Each number is 128 + 24 x the weight over its row's rms, rounded and kept within 0 to 255. Layers, rows and columns count from 0. The size above them is the row's rms in percent of the matrix's.

# layer 3 MLP down, 64x256, rms 0.104, rows 0-11, columns 0-255
size [108 104  92  92 108 100  94  95 102 102 102 103]
[[162 128 142 115 126 149 155 120 122 129 123 143 143 114 132 126 123 136 129 150 131 163 138 143 120 102 110 178 148 124 156  86 139 135 164 153 121 110 137 117 154 134 100 104 119 136 152 118 132 158 109 118 106 154 144 171 116 147 135 132 149 110 112  71 143 124 137 122 108 107 105 125 125 149 132 133 141 117 103 140 107 101 137 138  55 185 139 136 148 116 149 124 128 129 123 129 153  93 140  94 167 114 114 124 156  83 137 159 122 147 132  95 120 127 135 145 139 120 122 143 153 130 103 159 111 137 107 155 151 148 114 160 172 128 122 144 139 119 124 179 143 118 110 153  88 110 105  93 127 166 124 129 185 122  78 124 145  89  99 137 122 114 115  89 106 138  80 103 107 155 147 159 131 112 106 116 153  93 142 117 117 126 138 136 151 170 108 120 144 162 114 166 100 121 145 112  97 127 101  91 165 143 123  69 153 100 120 145  16 108 182 134 105  54 112 127 183  88  99 143 139  95 124 137 123 144 125 147 144 160 111 121 112 128 119 139 162 105 110 114 128 128 143 137 130 110 105  90 154 137  94 120  90 109 122 119]
 [ 60 147  92 112 132  96  93 100 139 128 109 108 108 109 156 103  96 121 145 134 128 132  94 120 123  90 159 110  87 134 118 117 131 128 123 112 172  84  90 144 139 176 141 107 124  93 145 155 140 129 125 125 137 145 109 125 164 169 126 118 113 122 150 142 140  99 120 154 114 162 145 188 149 109 105 131  74 170 140 116 110 141 102 131 173 119 140 102 119 147 165 117 129 161 125 128 138 158 157 132 120 135  90 171 127 176  94 120  93 119  66 142 151 108 108  87 103 145 167  85  76 128 146 121 143 124 179 122 115 124 122 123 108 143 113  93  92 120 116  70 113 145 139 122 142 123 126 156 105 107 165 107 114 127 111 125 142 149 146 132 126 109 146 157 145 123 126 110  83 118 155 116 102 118 118  96 132 140 145 145 115 124  99 130 150 116 126 120 116 154 131 176 170 135 141 120 144 147 138 123 124 123 101 120 164 134 103 158 154 125 127 131 166 100 123 108 136 161 113 140 160 146 159  80 148  75 153 107 132 110 153 133 150 124 144 147 112  84 113 139 108  73 109 131 159 138  80 149  68 110 135 106 116 126 113 108]
 [146 128 126 136 166 131 133 129 120 112 150 167 148 191 152 149 162  95 141 116 117 125 108  75 121 126 152 108  82 104 105 179 114 151 109 124 104 145 106  73 110 141 115  99 131  98 152 116 147 145 161 123 104  91 105 133 131  93 121 154 112 111 147 176 107 112  87 133 112 147 153 131 114 167 145 127 138 139  80 114 123 137 111 109 133  82 117 128  92 174 170 148 134 115 109  99 109  63 133 137 157 154 169 110 135 134  98 128 134 153 126  92 140 116 117 130 178 150 132 164 138 159 111 136 130 129  89 140  96 124 140 108  95 169 100 136 124 120 131 131 135 121 109 122 155 130 106 128 109 105  72 121  94 147 118 150 145 128 141 109 129 134 168 136 144 123 120 108 137  81 121 122  73 130 117 112 150 118 116 151 111 176 141 120 148 153 126 109 113 154 179 139 133 113 126 119 121 128 136 113 168  86 100 128  74 142 144 131  64 153 156 166 129 153 141 144 135 131 155 149 130 151  90 171 125 118 142 141  99 132 143 106 162 108 137 108 129 145 168 158 100 123  84 139 140 152 125 128 119 117 106 141 138 149 171 187]
 [111 124 155 146 141 136 104 133 137  92 124  68 109 160 130 158 116 146 145 148 109 138 148 125 148  95 126 153 147 107  87 140 110 151 127 160 152 118 157 143 129 112 102 116 131 134 122 144 145 147 132 124 108 114 120 143 115 119 139 101 128 134 121 114 126 126 154 120 133 112 149 126 137 157 113 110 106 109 147 130  93 148 115  94 140 108 123  96  99 136 137 144 131 113  97 180 110  94 145 110 142  76 135 106 160 168 145 163 164 121 134 123 111 108 150 139 120 121 142 151 111 102 101 119 146  84 152 111 141 104 117 112 130 144 149 139 158 140 101  79 131 124 124 143 131 184 157 127 100 173 137 172 127  56 162 131 121 116 223 115  91  93  96 149 119 100 135 130 139 158 161 110 100 118  85 118 103 101 128  74 154 120 136  98 123 151 142 175 105 138 101 125 157 156 126  89 127  92 156 127 115 116 180 127 131 150 144 110 140 110 123 124 155 128 108 154 163 138 108 133  74  56 112 141 155 128 149 127  95 135 160 137 146 108 116 114 115 120 149 145 117 151 105 193  97 111 130 123 148 174 166 155 114 119 114  99]
 [136 126 111 156 104 127 129 141 110 139 148 230 111 130 133 119 103 110 143 139 142  97 125 102 151 111 123 136  85 149 110 115 120 116 151 116 117 131 117 138 113 116 138 141  95 116  90 106  93  87 164 165 158 134 150 104 116 118 132 143 146 143 169 138 189 132 113 152 110 139 144 143 168 124  91 127 154 133 106 146 148 167  85 128 113 146 120 131 189 158 142 167 129 171 135 166 120 173 101 108 161 114 141 112  85 116 137 114 116 100 109 173 152 129  64 108 125 103 120  98 115 157 107 108 108 138 146 159  94 122 102 176 105 116  97 163 116 116 151 150 167  96 103 114 111 121 146  88 163 107 148 163 156 126 138 139 143 150 143 127 102  93 116 107 134 143 132 134 171 154 145 136 147 135 138  89 128 135 128 158 146 143 139 101 117 108 121 135 149 136 128 155 126  81 102 159 143 139  97 117 143 152 129  97 128 167  98 119  96 108  99 104 122  97 161  87 122  97 127 151 157 153 142 112 102 151 124 148 119 118  77 173  98 125 102 146 126 107 123 112 125 115 147  97 119 147 146 130 162 121 120 169 164 112 139 140]
 [148  96 130 155 106 106 135 130 129 100 125 197 125 105 125 145 114 115 121 138 109 104 120  72 159 109 114 112 111 170 135  81 145 134 128  94  58 140 141  94 142  73 141  99 101 117 141 132 143 121 164 127 143 149  90 126 167 149 142  92 152 134 147  97 148 153 125 145 149 135 106  81 169 121 165 149 102 135 134 110 124  75 119 111 158 118 109 116 133 116 130  99 104  88 126 160  95 142 116  75 152  99 199 170 121 174 140  70  95 124 138 115 101 118 154 131 112  88 157  88 152 121 107 155 133 141 117 101 108 105 146 104 146  88 125 113 143 130 152 111  92 143  92 105  88 143 158 138 129 137 120 100 118 161 161 138 102  92 106 134 132 138 144 149 134 102 139 121 149 104  98 135 146 126 142 129 156 107 116 164 130  80 135 130 113 118 121 152 139 155 137 144 136 143 145 148 131 135 108 147 111 124 125 107 162 149 149  77 150 168 132 102 123 133 140 157 151 152  69 101 170  98  82 104 126 131 151 129 109 103 115 124 142 103 156 119 123 147 136 129 136 137 147 105 162 126 133 142 126  90 129 147 107 143 125 142]
 [147 114 135 155 126 189 140 153 129 132 141  74 136 105 109 135 146 136 108  94  95 140 113 132 147 153  96 139 165 117 127 132  90  99 209 161 124 166 128 120 135 114 127  74  75 148 121 120 116  79 117  95 104 126 174 128 164 126 134 156 125 122 155 188 115 117 116 113 124 112  86 146 121 172 141 162 105 135  82 132 121 130 156  96 142 115 159 133 114 136  92 108 119  99 114 134 117 125 161 135  89 141 178  89 139 145 131 113 161 104 151 131  81 140 176 135 111 131 135 140 154 167  68  93 141 141 136 116 115 158 148 118 111 141 156  98 128  83 133 127 149 136  93 107 133 125 127 102 147  68 143 152 153 112 113 120 160 136 111 104 129 137 134 158 117 118 131 124  93 102 149 102 145 115 123 124 142 140 113 149  91 127 124 121 109 123 123  95 106 116 118 106 197 146 145 141 158 112 160 134 122 131  94 171  72 149 166 153 130 170 124 119 139 137 130 150 132 151 151 113 123 133 120 155 112 124 118 142 172 100 125 132 127 104 116 107 114 138 143 151 127 109 117 136 135 122 188 142 157 116 130 119 169 147 138 102]
 [ 97 127 133 154 110 128  80 149 112 129  62 152 115 122 135 108 118 112 127 104 102 120 136 130 149 147 111 132  55 109 115 110 118 141 107 171 152 125 105 110 118 142 116  81 172 105 139 169 116 126 139 136 170 143 100 107 110  95 101 116 136 154 138 153 128 137 135 147 156  98 119 170 123  99 142 129 156 137 121 147 150 148 122 147 142  99 128 124 141 123 108 129 118 148 159 158  92 132 129 129  84 130  97 164 118 180 121 120 157 161 146 162 143 183 116 128 154 138 156 160 131 102 169  86 126 156 160 145 134 103 135 118  81 129 158 125 110 155 124 122 147  89 147 136 108  95 140 127 188  81 120 155 163 139 106 139 135 132 133  81  91 204 129  83 148 144 105 117 129 131 146 153  93 184 138 156 138 117 127  97 124 141 147 131 124 119 164 112 148  91 124 122 128 114 117  95 111 103 118 155  95 102 146 119 129 106 105 133 164 146 187 129 136 120 113 186 126 126 140 100 129  56 114 133 153 107 118 121 130 135 157 149  94 119 108 109 122 137 151 120 133  74 109 138 127 137 115 145 125  96 112 122 139 122 127 140]
 [163 133 146 144 130 125 111 146 151 120 164 120 143 155 115 141 139  88  96  89 124 107 153  78 118 141 122 132 151 120 130 131 143  71  94 112 136  92 152 116  89 141 145 146 139 146  84 166 161 140  92 155 127 126 153 151 124 136 129 114 124 127 107 193 118 102 164 157  93 129 110 149 178 117 128 149 102 164 126 152 141  99 136 177 142 135 139 113 122 153 102 142 114 133  91 142 138 115 127 135 147 148 121 130 157 135 101 114 129  88 112  80 135 104 121 174 129 129 149 125 160 104 143 151 125 122 175 120 103 131 146 156 134 115 145 112 172 129 162 104 119 147 140 128 171 140 101 189 155 136 145 116 160 146 130 141 111 124  91 126 127 120 113 143  94 141 116 153 143 149 147 126 124 164  96 148  66  89 128 115 124 154 165 126 123 162 109 103 145 121 137 121 125 130 102  99 148 184  92 108 152 184  73 127 126 144 196 100 163 130 142 136 114 124 110 145 109 135 136 130 180 155 121 149 134 124  95 165  92  99 145 130 112 123 135 100 116  86 126  89 135 162 102 129  97 173 125 121 133 162  93 154 134 133 140 128]
 [155 166 141 180 124 157  98 166 112 135 136 151 105 110 123  85 125  96 126 136 114 124  95 119 167 138 152 144 153 121 160 138 153 132 151 172 145 146 132 136 128  83 135 150 148  93 135 107 116 123  97  95 137 120 156 111 142 119 116 166 115 121 169 108 126 156 125 113 112 159 101 130 137 129 109 143 145  71 118 153  93 132 108 155 113 146 140 124 113  79 127 135  88 118 144 139 117 117 121 125 119 155 171 160 108 104 112 123 110  94 153 122 119 128 127 141 128 129 111  82 128 124 127  81 148 122 147 148 128 128 121 123  94 130 108 130 179 148 185  89 143 121 117 161 147 122 129 105 127  81 122 135 133  92 127 132 163 124 131 155 123 133 135 104  78 119 118 122 144 150 124 131 215 202 102 150 127 102 140 135 150 104 141 139 128 170 112 124 106 118 130 112 109 132 131 134 144 130 172 155 114 107 152 133 137 129 127  95  81 132 119 145 144 190 150 117 114 159 133  68  65 130 110 144 123 155 141 139 104 116 156 136  92  86 110  96 110 145 120 102 148 122 126 129 154 160 133  74 148 198 126 112  91 121 129 127]
 [141 109 104 137 125 106 109  98 140 134 140 102 164 134 139 123 132 135 117 122 134 149 174 123 140  96 138 124 110 132 119 151 142 140 123  94 174 136 121 127 122 133 135 120 129 112 168 177 168 109 127 140 103 103  89 134 114 188 152 164 102  92  89 121 105  93 156 108 136 137 154 132 122 140  93 131 106 125 143  91 111 156 138 127 147 172 101 114 156  97  61 149 103 147 153 115 104 153 118  96 125 123 102  90 127 156 129 134 118 136 120 114 130 147  80 137 131 109 129 128 111 165  81 131 132 128 108 130 132  92  95 130 198 182 132 135 150 135 116 206 134 147 111 125 133  91 135 118  99 131 142 104 152  94 121 101 127 157 166 117 145 120 132 118 134 128 102 144 136  84 104 142 114 118 109 141 162 139  93 149 141 129 140 146 116 171 122 113  85 101 112 140 117 139 106 131  96 156  65 116  73 136 131 170 118 112 119 136 141 129 107 148 143 156 120 100 140  95 114 120 190 139 138  53 116 155 130 106 100 124 151 161 120 135 152 121 140 150 110 168 130 142 141 115  71 150 103 149 154 157 150 104 127 105 107 124]
 [113 148 102 125 103 107 151 147 165 152 136 133 136 133 151 115 145 127 158 134 129  67 104 184 129 183 118 126 184 129 124 148 122 147 138 113 116 119 154 110 112 104 126 135 126  97 112 121 177 126 116 162 109 120 142 153 139 114 115 137 151 120 115 170 117 128 165 105 142 130 101 123 122 132  82 114  97 119 123 153 137 115 141 131  80  92 162 137 117 131 117 153 112 133 149 123 163  82  96 116 141 143 121 123 128  98 132 134  93 116 112 115 130 109 137 145 130 128  99 124  74 165 120 159 145 151 114 142 159  87 114 128 137 125 121  80 132 134 125 188 112 140 149 117  99 121 115  97  92 135  97  94 106 101 100 107 117 133 138 145  98 110 132  85 109 123 140 151 125 156 126 110 117  97 107 113  75 157 119 160 133 130  89 124 137  85 150 136 132  97 127  45 121 159 181 110 125 129 131  91 123 161 129 139  92  72 128 199  77 137 109 104 119  89 118 134 133 161 167 107 163 119 121 129 167 142 142 125 156 151 144 144 135 127 150 141 135 129 131 129 139 129 138 143 115  90  90 112 170 154 137  90 122 162 173 102]]